Each number is 128 + 32 x the weight over its row's rms, rounded and kept within 0 to 255. Layers, rows and columns count from 0. The size above them is the row's rms in percent of the matrix's.

# layer 9 attention value, 64x128, rms 0.098, rows 21-31, columns 0-127
size [ 97 101  91  95  88  82  92 105  99  99 100]
[[145 154 189 112 142 155 124 118 100 133 182 153 105 117 127 210 182 118 133 155 142 119 168  64 124 148 151  85 119 104 182 137 154 114  65 163  90  71 122 121 159  96  91 146 127 126 100  94 167 109 131 118 100 135 146 120 115 138 126 103  67 147 136 100 135 137 144 154  83 145 178 143 129 179 174 114  95 103 130 146 124 150 114  81 102 149 191 141  85 173  83  76 110 101 137 165 125 105  79 101 171 142 109 121 121  90  92  98 170 141 131 100 157  73 162 163  24 101  81 132  79 106 113 129 167 145 173 132]
 [141 110 160 105 111  84 125  87 127 134 131 133 134 113 106 129 105 182 117 114  97 119 137  88 134  93 146 122 116 163 159 141 135  89 142 125 120 106 144 125 184 127  98 146 131  75 165 104 172 136 124  87 139 140 105  99 109 137 133 110 156 148 161  74 162 108 153  52  73  85 161 102 143 107 161 153 166 137 144  98 120 111 124  77 119 117 160 135 199 107 121  86 136  93  76 163 138 111 122 112 127 122 145 147 133 216 124 144  97 143 149  99 180 216 178 159 120 114  40  57  44 126 144 153 192 112  83  98]
 [157 161 140 164 113  66 162 131 145  69  81 126 154 126 149 120 109 106 159 150 134 173  83 147 124 103  65 128 124 119 110 174  83 120 129 147  41 168 117  94 198 120  99 163 152  88 152  85 124 138 122 152 134 178 153 157 108 139  93 138 159 138 160 102 109 139 124  88 101 157 162  91 140  97 135 181 116  77 175 139  96 102 118  99 130 140  95  92 113 154 193 124 147  62 152  81 179 138 181 113 125 123  96 130 101 115 192 135 120 138  99 181 134 212  69  97 143 141  80  76 114 119 140 129 109 110 152 146]
 [108  97 149 118 121 170  72 148 116  92 151 116  68  88 136 154  92 153  92 163 111 120 100 166 128  86 100 121 168 159  66 149 106 114 155  53 148 120  98 130 166  75 130 118 167 133  92 107 193 142 134 131 159 140 128 176 111 135 108 150 122 116 133 106 115 108 178 110 117  82 114  81 157 146 128  77 128 124 133 140 197 121  74 129 124 133 160 130  78 115 167 108  86 156 117 127 134  78  79  80 178 106 162 118 103 192 135 127  82 106 122 106  80 119 212 150  89 164  61 119  85 139 140  95  76 148 107 172]
 [ 94 106 113 106  94  94 135  51 162 160 125 157 105 124 140 136 136 101 178 127 151 159 122 149 124  49 116 106  87 114 158  71 101 144 106  78 110 131 182 128  79 156  96 160  78  90 119 158  96  90 155 191 116 141  98 137 100 143  99 101 142 133 150  76 111 156 133  65 177 136 126 163 132 175 124 110 102 122  96  90 127  87 195  81 120 137  93 160 115 131 160  91 160 114 122 149 164 113  99 152 159 126  95  91 143 168 142  53 145 125 153  85 192 184 144 154 153 127 151 105 191 100 152 134 150 113  64 139]
 [183  94 174 150  98 134 147 101 127 136 122 133 143 136 123 103 188  90 132  97 135 116 151 129 126 155 164 116 132 142 179 191 237 121  76 121 102 118 130 104 160 144 109 196 126 181 115 110 120 153 186 178 140 129  87  75 106  69 115 139  58 112 101 175 157 108 167 131 163 153 163  83 134  90 155 106 117 178 142 126 100 129 154 112 149 115 114 161 197 152  92 131 136  80 108 122 124 124 141 131 155 136 105 118 102  42 188 101 143 128 151 110  77 160 105 136 103 132 193 122 140 108 155 126 130 144  67 146]
 [208  91  99 119 137 149 191 179 150 121 116 113 130  81 132 154 164 151 176 103 104 100  88 142 120 186 137 122 196  75 165  67 147 147 124 103 147 139 125 120 139 140 148 115 134 112 177 160 119 140 131 191 134  95 151 111 101 149 102 111 150 174 155  91 217 134 102 110 154 116 196 166 137 212 105 141  72 135 126  68 160 128 108 142 134 156 169 187 126 119 153 111 123 135 136 144 133 170 130 156 145 127 167 115 148  63 115 174 166 114 108 165 136 162 149 147 108 165 159 164  88 174 180 124 124 144 121 159]
 [128 167 127  47 111 128  94 169 161 132 152 147  85 140 125 177 117 169 140 144 175 151 100  95 124 130 225  65 109 102 206 155 117  98 144 155 168 133 164 125  92 101  79 145 123 131 149 120 135 139 149 135 130 104 231  82 144 127 152  85 132 141 116 120 163 143 136 137 130 116 107 112 120 159 115 181 131 140 134 124  96 116 103  92 107  79 125 118 125  71 182 139 180 132 137 181  61 123 118 126 179 143  85  83 141 129  93 140  86 161  79 172 116 106 152 123 154 199  93 155 121 166 132 136 163 143 155  97]
 [126 126  88 169 172 107 122 113 169 102 121 136 128 130 147  98 122 170 187 112 120 142 146 101 137  61 169 103  65 123 127  57 130 109 122  93 137 131 110 137 117 194  90  82  85 106 155 108 158  91 131 142  99 156 154 152 133 134  72 142 100 144 152  88  99 135 130  92 167  66 115 153 117 150 143 146 112 167 197 101 150  99 123 109  77 134 118 122 113 134 129 143 146 189 178 121 146 123 100 133  66 108  97 162 166 124 116 163  98 112 179 146 182  75  82 136 148  90 129 223  76 137 181 146 112  77  74 139]
 [135 102 102 114 131  55 144 150  64 176 201 144 108  88 149 128 114 137 134 177 161 112 159 142 135 127 102 136 166 115 105  87 103 136  95  89 136 123 143  93 102 170 135 122 158 134 133 168 189 105 112 142 131  96  74  94 136 180 193 132  96 119 149 110 156 186  76 153 133  95 121 132 156 108 108 132  99  67 101  93 118 121 157  94 156 126 122 133 113 152 167  99  98 111  52 162  99 114 125 106  34 119 159  93 102  90 109 130 180 112 104 127  83 128 102 159 187 148 121  50 107  54 113 144 127 148 160 127]
 [240 211 169 123 169 105  76 124 136 159  54 136 153 140 159  76 106 128 129 112  41 108 141 144 129 119 153 136 179 128 153 121  81 113 162 175 160 121 158 152 160  86 147 101 160 152 186 122  98 118 119  76 114 166  68 124 105  90 160 137  67  83 113 121  93 139 116 182 112 104 156 148 165 161 117 104 157 123 136 118 124 161 118 141 168 114 111 175  89  89 145 158 170  89 141  99  55 139 104 156 112 102  83 122 155 129 124 130 113  98 138 123 140 159 143 152 136 141  86 150 161 129 107  95 139 120 167 141]]
# layer 9 attention output (transposed), 128x128, rms 0.0751, rows 21-31,53-63, columns 0-127
size [ 95 107  89 101  86  84 106 101  96 104  96 100  97  97  96  80  85  82 102  97 105  98]
[[100 165 137  77 125 166 151  94 124  96 138 113 102 134 102 102 167 108 111 208  79 126 157 105  85 142 153  88  98  65 157 136 156  35  66 153 116  88 125 119 164 164 123 103 119 132 150 155 174  94  79 128 110 142 157 131  74 119 126 110  46 151 143 146 122  96 172 124 115 138 158 143 104 149 192  80 154 112 115 101 143 120 164  73 115 162 190 109 128 163  98  83 105  96 138 157 122 128 113  71  83 152 114 130 113 139 103  85 195  99 114 117 112 100 135  77  69 122  97 148  84 115 101 120 156 151 135 108]
 [ 87 101 178 113 122 129 133 113  96  81  89 130 132  69 125 168  98 140 107 175 109 113 140 149 183  63 141 154 168 164 124 165 175 135 120 151 145  98 166 142 197 131 122 138 120  55  96 123 217 106 156 110 143 157 109 102 157 127 154 135 132 189 124  99  99 157 176  89  61 111 112  72 109  65 134 140 135 104  83 137 107 105 135 170 140 134 163 147 183  98 129 102 196 126 120 172 120 131 101  98 102 162 117 218  97 157 145 134 104 159 118 154 145 130 148 144 146 136 106 154 159 154 130 172 176 101  86 116]
 [126 102  97 128 133 139  71 147 107 159  77 181 109  93 146 109  97 122  99 202 142 114 103 146 131  61 148 158 158 122 147 116  93 133 111 150 106 180 104  93 208 177 115 151 147  99 139 129 188 138 107 145 114 145 168 120  92 135  98 147 168 131  88 107  76 111 118 129 118 169 123  90 125 117  54 165 151  89 137 137 123  76 120 124 153 128 140 155 185 178 153 109 192 122 120  94 132 193 111  94 103 142  91 194 137 172 174 161  93 107 164 139 139 205 150  95 199 127 126 139 121 168 131 104 113 149 110 170]
 [112 134 141 145 100 142  79 152 113  75 126 126 125 151  82 112 114 155  49 185 104 110 145 170 166  49  97 121 102 160 102 150  65  82 113 128  82  65 125 164 115  92  96 115 131 129 102  98 165 167 108 113 141 144 128 108 136 102 148 127 162 171 165 115 113 155 141  73 100 102 122  29 186 166 119 137 126 109 152 148 182 122  73 146 168 187 124  86  68 133 103  66 145 153 175 134 156  87 100  94 139 113 159 121  84 159 110  89 112  91 156 149 102 131  95 130 123 139 152 137 170 119 141  98 111 124  86 152]
 [126  67 116  61  62 126 154  79 132 125 102 133 133 105  91 189  94 102 213 102 150 130 137 157 209  84 120 148  96 134 125 103 113 162 149 110 121 142 143 136 107 113  86 131 132 123  98 114  75  51 181 123 139  72 147  72 126 137 173 162 178 145 143 115 108 108 143  68  92 172 144 144 116  80 148 128 125 114  94 109 157 129 153 157 105 128 116 146 150 169  83 119 147 112 138 147 172 111 128 170 173 116  78  89  82 105 108 116 135  97 102  98 150 135  82 141 114 157 172 108 150 134 100 130 180 118  59 186]
 [191 130 193 100 107 126 154  77 150 136  77 102 138  83 120 106 159 132 147 140 120  63 199 150 107  98 167 152 190 120  97 140 202 127 110 136 152 133 133 136 165 110 122 195 167 165 100  99 113  98 158 126 122 107 101  80 112  92  96 107  95  78 111 146  71  69 156 165 153 178  85  79  95  89 129  98 140 142 115  90 111 144 146 142 131 108 115 163 134 136 160 179 152 113  95  83  81 154 151 126 103 158 161 167 158 130 105 105  77  96 140 150  83 171 132  98 125 100 138 176  88 102 121 139 149 140 133 201]
 [192 136  49 120 125 152 136 105 134 186 124 142 178  99 149 127 138 119 120 143  98  62 108 130  52 193 135 131 124  78 150 138 148 133 183 107 130  88  94 107 144 142 161 104 132 186 203 136 134 132 113 173 108  70 124 118 118 193  96 164  87 185 124 125 169 129 105 174 141 150 121 198 136  93  63 172 104 159 130 127 167 109 112 190 130 123 118 166 180 153 131 115 172 126 146 125 106 163  97 153 110 111 144 135 167  98  86 159 117  72 143 162  96 161 123 127 120 140 165 173  92 141 167 132  96 116  98 131]
 [ 89 144 203 119 122 134 121 180 157 152  95 192 102 113 128 140 131 142 127 142  89 145 100  94 155 136 186 147 170 106 156 170 166 120 143 199 156 114 102  94 104 100  75  81 100 113 124 126 154 122 106 129 158 155 172  93 138 139 161 151 136  62  95 122 164 201 111 145 174 101 152 107 126 124 134 120 113 160 130 109 112  58 117  88 142  59 108 152 156 101 143 104 178 130 110 163  94 126 133  91 181 158 124  73 135  95  87  81 206 182  99 130 148  52 151 141 141 153 158 112 176 113 117 108 124 130 120  96]
 [184  90 118 130 158  33 139 125 149  85 205 119 106 116 152  97 163 134 153 121 130 188 123 102 124 129 102 121  82  86 129 138 111 104 136 154  40 133 141 142  93 141 131 129 162 153 131 142 100 106 133 157 104 111 167 163 137 133 125 185 160 188 177  90 105 120 177 104 152  48 145 148 184 173 133 129 117 192 146 152  98 106 159 102  68 152 136 102 132  53 157 161 121 168 204 129 146 126 155 130 100 135 103 153  87  84 108 145 103 130  67 110 150 111 130 145 104 125 137 155 126  90 172 160 117 110 131 126]
 [ 93 125 101 139 100 129 134 123  81 140 116 151  69 147 143 190 178 139 155 117 144 173 114  92 148 144 112  61 121 134 159  71 105 157  79 182 125  91  89  98 128 150  99 123 142 190 156 170 138 136 131 171  76 106 133 117 132 204 148 147 148 136 136 131 194 134 135 128 140 176 134 108 123 133  77 120  96  48 115 149 129 133 169 109  78 124 123 111 110 156 110  91  97 148  97 152 109 105 119 184  50 129 107 106  99 159 133 122 218 103  74 121  89 147 143 187 134 135 139  67 149  80 138 123 174 151 154 113]
 [157 153 183 206 217 131 138  90 127  85 135 181 164  89 145  80 127 155 151 111 122 131 175 119 112 157 195 144 110 158 169 107  86 110 102 110 155 140  99 126 136  74 184 116 149  93 140 170 181 157 130  51 175 103 111 134 140 115 160 137 112 121 121 164 127 123  55 144  89  74 138 106 139 148 145 120 125 117 161  88 148 135  93  73 153 120 126 186 147 129 140 146  99 146  88 132  81 153 100  65 165 162 158  82 167 136  85 151 100 160 155 141 114 101 123 143  82 167 129  95 108 179 162 146 143 136 144 132]
 [138 141 103 131 104  92 117  98  93 190 194 162 116 133 131 124 131 138 109 132 141 127 155 123 149 144 154 110 132 119 118 192 147  97  39 177  78  74 135 117 158  74 151  59 103 175 144 136 128 136 100 171 104 128 125 134 145 148  82  94  92 141 153 146 112 153 149 105 119 148 168 148 117 208 171  99  74 102 120  86 131 140 160 115 128 108 149 124  94 163 138 119  82  81 156 158  98 127  92  60 154 161 167 107 164 122 161 137 159 149 188 130 157  88 144 179  69  81  67 128 110  63 173 137 125 144 125 107]
 [119 123 108 159 133  92  87 110  88 159 170 112  98 127  82 152 138 168 171 135 136 145  94 126 204 176 123 105 154 187 114 132 143  71  95 158  31 169 150 141 142 118 162 132 190 124 117 144 152  80 119 129 133 130 152 125 128 179 163 133 163 160 200  88 119 153 105  77 131  94 151 125 143 142 173 140 154 168 152  97 164 157 149 138 116 119 160  86 162 126 110  53 169 145 104 147 137 167 140 105  95 117 163 122 133 188  72 132 115 145 156  94 192 149 172 139 132 130  72 118 110 168 124 198 168 107 144 136]
 [103 123 155 126 122  51 123 133 148 167 131 175 127 137 139  89  70 146 187  62 193 153  79 124 113 136  92 177  70  92 122 149  84  93 131  99  85 179  96 122  91 125 107 115 128  24 144 140  60 164 188 141 122 131 164 147 133 153 116 179 154 120 144 116 102 117  98 100 106 132 139 153 150 111 142 153 132  88 168 147 132 122 113  60 101 111 138  87  96 142 175  91 160 156 117 108 141 106 184 119 196 137 116 130  94 160 138 125 132 126 126 106 135 141 132  71 135 184  67 113 128  92 181 117 106 104 126 126]
 [108 154 122 139 120 165  41 154 112 115 161 121  57 105 104 121 140 127  61 191 142 112 133 136 183 153  92  93 149 195  99 163 104 120 139 108 136  94 110 104 181 110 179  89 155 167  84  68 205 111 132 139 110 101 126  96 118 142 125 164 177  95 136 155 174 141 137 147 142 129 100 121 183 160 131 128 147  75 156 131 191 138 134 164 116 106 117  95 104 131 117 121 125 153 188 150 151  93 134 100 121 139 138  88  71 124 135 114  83 165  88 146  76 155 162 200 112 184  97  96 120 140 104 171 110 116  95 148]
 [159 106 118 114 137 102 124 167 165 124 123 173 115  90  93 143 104 174 133 157 134  63 124 136  88 114 145  87 118 143 118 118 107 136 123 124  99 152 159 126 115 167  59 171 119  66 146 146 139 107  85 143  60 159 174  94 121 113 160 127 198 126 152  75 146 135 142 112 162 159 134 197 122 194  88 179 181 142 127  99 126  59 161 127 149 127 115 106 134 105 140 155 208 142 101 151 146 145  98 189 136 112  55  83 139 114 125 128 133 144 111 109 189 172 151 139  75 125 107 121 143  70 140 122 100 118  54  95]
 [128 111 230 104 107 126 190  95 146  96 120 184 194  81 114  94 168 165 171 123 163  77 154 126 102 122 174 126 178 108 153 188 171 113  46 125 149 116  91 136 140 130  85 125 113 142  88 110 175 163  98 137 139 151  74 116 156 140 103  70  79 104 134 198 148 132 122 124 131 133 179 112  90 152 154 109 174 145 115  91 125 128 130 135 139 120  86 144  79 140 170 119  96 137 107  96 120 128 144 129 152  99 154 120 124 100 147 120 135 100 206 147 121 162  70 129 126 114 142 116 124  87 179  75 158 104  79 127]
 [167 109  78 138 120 125 135 149 114 140  97 149 123 114  91 112 122 154 130 113  71  56 144 196  24 135 133 134 129 141 129 157 100 176 132 195 101  49  96  91 131 149 120 148 115 177 134 108 127 166 115 110 150 124 123 111 134 135 117 167 115 133 154 108 200 128 149 159 141 103 185 132  82 168  78 167 106 167 168  46 192 119 114 161 126 161 138 176 162 186 106 101 114 103 155 163 143 130 124 143 150  90 118 109 145 159 110 148 129  98 107 180 110 168 146 145 100 131 141 165  81 122 167  79 162  83 110 139]
 [102 165  71  92 125 159  65 152 193 162 140 110  90 110 168 171 171 133 166 123  99 150 111 107 117 171 192  97 129 102 148 168 129  72 172 190 132 164 124 131 114  59 109 125 137 159 134 164  99 123 119 149 175 112 199 113 184 105 164 115  86 142 143 132 130  79 172 162 170 104 114 157 118 144 104 113 100 178 184 124 165  91 134 132 117 107 117 103 163 109 121  90 158 106 133 204  96 170  97 116 158 147 186 120 157 121 116 182 132 157 121 132 140 106 172 147 163 150 100 157  84 144  90 181 109 138 149 113]
 [106 127 105 108 108  55 139 131 170  77 126 142 119 166 122 144 109 147 133 141  48 137  67 119 124  55 108  88  66 129 146 140 116  90 175 152 105 114 147 127 141 220  89 109 125  19 136 103 112 105 119 116 123 137 179 119 112 133 121 184 144 133 125  82 109 150 109 121 157  95 171 106 133  89  94 136 168 157 176 150 113 112 157 111  91 151 131 172 110 107 126 143 211 157 174 131 135 117 101 169 104 131 102 135 146 119  93 107 106 154 102 149 188 105 154 159  68 125 128 175 118 117 146 128 130  84  65 108]
 [ 76 108  85 136 146 123  98 116  33 157 142 135 112  92 145 119 115 154 145 179 143  96 188 133 119 128  99 108 157 144  92  87  76 156  83 130 120  93 124 117 112 113  75 153 124 141 145 155 161 128 125 118  80 100 123  91  94 169 135  93 126 156 120 134 178 156  59 116 104  98  72 144  96 130  89 120 128  90 132 102 101 169 117 144 177 143 168 168 139 102 150 105  62 130  48 182 152 124 113  87  82 130  74 128 107 100  89 128 139 137 115 142 103 194 119 136 174 109 100  97 145  84 128 164 136 128 230 140]
 [198 150 132 124 152 157  96 138 110 155  90  72 103 133 169 130 118  68 167 117  86 136 146 123 126 157 112 120 164 134  87 133 111 152 134 127 104 163 176 191  99  49 147 145 132 110 150 145 114 108 179 122 129 151  97  83 114  94 192 142  68 129 172  33  54 160 120 141 118  84 136 113 150 127 145 169 135 120  84 147 125 138 129 138 115 105 149 145 152  91 127 138 139 119 160 133 144 101 165  68  91  96  68 156 198  63 156 139 140 129  96 121  83 127 129  79 101 135  89 127 140 136  52 108 128 142 140 181]]
# layer 9 attention query, 128x128, rms 0.105, rows 64-70,96-102, columns 0-127
size [ 80  67  79  82  67  75  78  94  68  80  95 101  97 108]
[[155 132 194  93  75  94  78 123  94  55 135 133  87 153  95 144 166 156 100 104 142 135 180  82 116 134  56 118 121 129 143 134 141 139 156 173  71 116 139 137 119 140 150  96 123 130 137 124  90  92 111 134 164  91 126  93 157 110  82 143 156  56 104 129 132  92 101 168 116 166  96 161 168  77 183 135  43  86 160 192 171 132 197  82 135 125 113  93 158 182 124  80 143 128 182 137 169 167 126 145 102 147 168 126  96 144 177 164 126 165 125  96 137 150 105 154 136 101 146 111 117 111 154 118 109 132 128 164]
 [103 151  94 126 169 160 182 136 205 153 135 156 189 103 142  82  59  41 140 125 134 114  78 205 148 126 177 114 129 126 115 125 116 108 122 107 195 121 101 106 143  93 107 154 173 130 152 142 133 143 137 104 128 147 101 176 149 141 139 137 116 194 109 121  89 166 149  91 101 139 145  98 110 166 120 133 175 117  96 137  90 130  72 161 146 139 151 125 118  68 166 177 105 106  93 114 111  74 110 154 121 104  80 142 115  84  71 127 100  58  87 154 137 149 136 143  92 154 109 129 200 161  97  95 141  92 138 120]
 [142 152  64 120 138 148 197 130 171 198 163 120 122 113 171 156 154 176 126 154 107 102 131 157 140 110 209 166 111 118  74 137 149 146 114  96 111 181 135 136 161 124 126 105  69 150 116 159 128 129 160 138  86 172 145 125  73 142 195 145 140 161 134 139 128  94 156  97 146  48 191 106 139 140  55 137 189 167  91 122 142 101  92 210 132 142 140 150  90  90 135 103 101 135 146  96 107 142 155  86 165 112 153 158 159 157 139  77 117 137 169 136 105  87 165 121 107 161 136 150  87 133 147 163 128 161 163 123]
 [121 139  96 137 146 145 251 127 142 148 155 121 108  85 157 108 170 156 121 150 118  75 145 136 141  88 196 141 149 114 104 126 127 149 163 145 142 145 114  92 154 129 120 132 122 162 119 151 163 126 143 121 114 167 127 142  69 125 158 111 142 169 129 154 144 127 140  95 137  50 176 127 104 146  84 141 181 188  76  79 116 103 107 205 123 144 156 166  99  74 192 115 102  92 124 118 112 121 198  92 156 133 148 137 189 149 130 119  99 129 177 148 103  86 181  96 187 139 129 142  73 136 125 150  86 127 174 105]
 [149 141  87  95 151 156 175 131 139 197 114 122 149 163 192 102 183  70 108 111  92 125 125 145 120 112 124  97 158 103 165 141 197 140 132 112 149 230  90 162 125 174 160 123 108 173 138 150 134 144 107 101 112 152 130 145 119  94 144 149 120 113 151 100 150 129 141 121 143  44 130 134 120 154  87  78 174 142 127 144 147 165 137 184 187 128 146 162  86 104 124  91  83 131 134 174 133 131  96 102 140 150  83 172 157 151 136 137 110 117 167  95 126 119  88 157 148 223 177 131  68 116 106 179 109 172 106 108]
 [ 94 108 194 157 174 195 133 145 150  82 132 107 183  75  78 155 126 118 134  97 122 127 120 146 102 162 126 132 145 119 123  90 111  70  89  84 175 101 133  84 127  86 122 151 185 154 174  97 128  92  91 127 156  77  79 132 154 129  89 105 166  99  76 110 111 138 146  94 149 167 100 145  96  85 185 119 107 106  97  92  32 146 128 135  99 142 119 119 135 162 114 169 128 119  82 144 146 125 142 188 147 102 163  45 143 134 124 124 135 112  96 156  75 135 136  91 156 102 116 134 183 151 118  79 161  93 109 162]
 [152 145  83 117  83 108 117 154 141 110 124 142 100 150 196  52 127 161  96 103 131 117  96 156 151 123 158 122 102 141  87 182 134 199 143 196 111 183 125 168 145 150 135 156  80  74 139 147 154 143 139 111  59 159 143  99 118 190 151 154  96 140 178 126 120 143  98 103  91  84 164 108 159 143  65 157 129 128 148 112 222 117 125 128 109 128 148 130 111 102 133 148 168 164 176 101 138 112 125  42 154 135 112 207 110 167 151 149 122 136 191 172 141 115 125 120 115 167 139 123 108 137 116 183 142 160 139 136]
 [127 142  92 160 133 166 118 137 119 121 108 114 127 135  96 114  99 117  65 121 187  71 117  97 100 141 116 109 120 179  99 115 129 149 103 137 144 124 119 134  93  83 118 192  89 104 156 100  50 147 159 181  80  81  95 124 143 171  73 143 151 141 177 108 169 145 210 106  69 119 152 177 178 138 143  61  82 104 109 141 128  87  86 152 140 136 153 159 181 186 136  98  76  87  98 110 163 113  88 155 145 154 102 121 116 123 119 130 126 125 137 121 118 110 131 149  71 193 153 118 187 162 112 172  97 146  98 157]
 [ 76 128 119 145 121  56 130 128 154 127 155 123 151  91 131 100 129 120 132 154  51 165  82 150 153 121 106 100 130  98 149 185 133 114 122 125 117 145 175 113 149 130 130  69 169 166  67 140 182 113  87  94 164 162 133 168 152 121 121 138 102 153  72  84 126 128  42 179 163  99 141  78 102  98 190 193  86 154 169 141 143 128 128 122 154  97 122  95 117 100  84 127 149 180 207 113 119 106 165 121 116 139 127 106 148  77 148 117 124 139 136 128  66 121 175 147 116  92  99 100  53 106  98  97 131 129 120  86]
 [157 149 123 102 101 125 158 148 167 115 206 127 124 131 185 148 138 153 150 122  94 137 137 162 151 110 208 164 148  89 101 133 137 119 150 127 152 150 121  94 159 175 130  66 213 163 123 174 169 153  96  61 168 150 149 132 145 137 188 145  52 120 119 139 123 124 101 124 184 117 117  84 125 125 115 175 192 167 135 120 126 139 139 121  96 150  99 157  67  82 151 144 155 196  76 136 135 114 177  96 100  87  99 142  99 183  96 157 122 119 155 137 123  95 133 138 164  73  83 102 127 157 137  71 156 132 135 126]
 [198 108 112  84 131 124 173  97 159 115 118 125 127 115 155 167 149 130 132 159 160 116 158 151 139 145 186 178 121  50  92 150 143 152 121  96 172 156  85  95 181 162 100  82 132 160 162 138 181 143 128 105 142 122 148 127 101 125 167 157  76  99 145 184 123  64  72  88 130 135  96 131 109 120  88 136 169 145 141 102 106 165 151 163 100 142 123 167 106 130 142 143 178 142  55 140 130 155 219  80 109 146 172 144 124 168 130  91 109 120 193 142  81 129 118  80 165 104  79 118 101 128 146 112 195 118 110 107]
 [175 128 116  72 115 144 111 139 101 138 166 105 126 178 155  76 168  86 171 104 111 159 191 114 154 166 156 206 135 127 140 109 136 139 127 132  72 201  91 113 149 178 140  91 147 148 129 154 138 142 104 131 158 133 117 121 113 105 103 151 113  70 149 114 128 142  86 194 170  85 134 154  99 151 118 101 204 189 150 112 146 191 149 166 128 155  93 174  94 123 131 126 117 159  60 178 124 150 148 128 161 142 122 191 135 161  86 151 154 173 141  84 110 163 109  95 156 122 135 157  81 150 109 131 140 134 208 134]
 [151 128 170 166 187 222 140 130 103 142  73 100 214  85 115 120 147 103 149 127 140 100  95 122 116 164 115 104 109 196  99  87 152  90 137  75 141  94  99 118  64  71 119 178 171 166 140 119  82  58 141 144 161 102 105 148 123  97 151 130 178 149 141  95 111 127 157 112 135 146 148 141  96  66 154  91 116 108 103  90  64 148 109 171 138 128 138 109 163 178 133 130 142  99 128 137 118 101 175 197 101 132 159  78 121 125 108 101 157  57 108 117 100 132 146  88 137 143 138 134 142 126 133  75  98 141 142 115]
 [112 129  65  87 119  77 108 121 115  90 154 154  91 134 181 136 122 156 141 149 120 161 133 108 116 130 120 151 133 101 157 166 109 193 147 188 125 153 139 151 177 173 155  94  99  85 137 102 187 167 149 101 121 161 176  98 110 156 124 145  81 126 156 131 137 116  63  91 121 105 100 121 131 132  86 143 148 153 170 138 212 174 130  66 146 151 139 154  85 101 140 125 148 168 126 105 118 147 137  21 127 182 147 203 114 126 158 158 126 185 159 144 177 117 103 124 126 132 145 115 107 106  75 200 118 133 168 132]]
# layer 9 attention key, 64x128, rms 0.0885, rows 32-38, columns 0-127
size [ 71  52  68  70  71  78  79]
[[ 91 132 130 114 152  93  87 143 110 126 208 180 120 108 155 154 132 117 106  47 138 124 117 148  91 147 128  96 195  87 122 125 119 100  83 128 135 146 103 156  81 131 218  90 157 151 138 148 101 119 108 130 177 133 131  88 182 133 117  96 169 103  88  63 135 115 161 128 140 105 118 130 167 105  87 149 144 103 220 140 194 102 122 102 123 140 131  96  76 100 104  92 138 161 163 178 131 100  94 154 119 101  97 108  85 141 116 113 130 104 153 210 131 118  95 142 150 132 148 117 198 131  77 119 170 157 103 143]
 [154 110 115 133 104 112 147 117  90  83 101  62  85 156 112  95 178 163 119 164 124 115 118 175 129 116 175 113  75 168 147 117 103 174 147 115 154 104 118 119 189 140  86 111  82  97 106  95 144 203 160 124  80 151 175 152  56 111 127 144 121 103 142 191 130 111  89  85 136 168 130  89 142 124 130 160 145 169  49  99 131 109 169 199 117 167 121 119 144 121  96 115 135  90 125 104 125 134 158  75 131 117 176  99 152 145 110  97 160 162 112 135  90 112 194 105  77 111 116 127  96  67 192 127 146  96 154 104]
 [166  60 131  80 134 153 190 120 169 132  67  72 137 206 140 130 149 201 193 175 115 126 121 146 161 130 116 136  93 168 146 167 116 173 166  89 136 162 170 118 178 116  70 132 156 113 137 144 149 113 142 115  92  98 169 160  66 132 189  86 109 159 109 167 133 153 103  77 171 160 158 128  68 104 130 116 143 141 120 155  97 116 117 150 128 155 144  93 111 114 144 142  79  75 120 108 160 190 157  98 168 156 128 117 162 112 103 139  84 132 148  74 147 141 102 150 121  95 156 179  84 123 118 141 104 108 154 110]
 [128  76 137  89 175  71 159 121 104 139 123 106 116 169 140 147 141 161 156 172 146 158 146 134 151 158 152 163 129 111 164 144 136 162 112 128  59 160 179 157 191 164 107 123 183 117  91 162 114 137 132 143  91 105 127 131 149 169 165 112 104 143 137 152 128 209 114 102 108  77 132 144  46 151 161 113 214 132 104  95 117 101 171 116 120 156 157 116 118 100 154 151 102 108 122 120 134 168 183  58 180 175 205 147 154 149 126 137  79 166 126  88 106 143 177 151 109  95 124 158 117 154 150 194 146  97 144 134]
 [138 107 147 100  90  58 121 165  98 146  63 146 145 161 157 145 169 206 178 111 124 215 121 190 131 150  85  90  99 117 115 163 106 179 166 135  95 107 181 109 137 146 118 125 154 120 152 105 123 135 202 183 122  65 129 157 112 134 138 116 155 156  92  88  86 110  80  80 145 133 154 152 148 118 143 101 134 130  98 146 130 136 153  83 172  87 179 126 146 141 107 167 135 101 132 129 132 185 108  31 169 176 127 134 112 102 100 125  76 116 137 138  95 131 123 155 116 160 113 107  91 145 107 159  95 105  97 102]
 [153 142 146 150 155 136  66 126 146 131 137 107  93 147  59 191 123 159 133 134 130 128 153 130  75 117 167  55  94 150  42 122 136  69 135  40 118 100  96  69 111 117 117 140  85 136  85 121 117 150 120 117 172 105 135 126 118 122 100 130 131 107 115 129 142  77 114 133  67 181 131  73 194 116 148 164  57  98 125 182 144 119 124  96 101 167 128  60 171 152  85 136 160 120 107  69 134 167 106 179 141 110 118  78  85  61 127 135 133 145 130 115 134 121 136 147 119 104  92  97 140 103 120 134 164 101 125 159]
 [114 118  78 113 124 121 138 118 131 197 116 157 144 151 120 117 162  74  97 127 102 136 124 155 202 108  96 124 135 106 176 116 120 193 144 157 139 195 154 141 144 110  91 121 154 125 149 131 165 173 151 160  88 120 137 180 109 140 164 121 112  69 135 109 170 128 117 178 199 103 160 181  51 138  96  97 192 171 102 104 102 159  76 163 132 107 156 147  63 137 175 125  98 129 130 163 145 138 121  70 155 142 129 169 161 163  74 142 116 124 135  98  90 195 155 159 174 139 162 181  99 152 123 119 117 144 121  89]]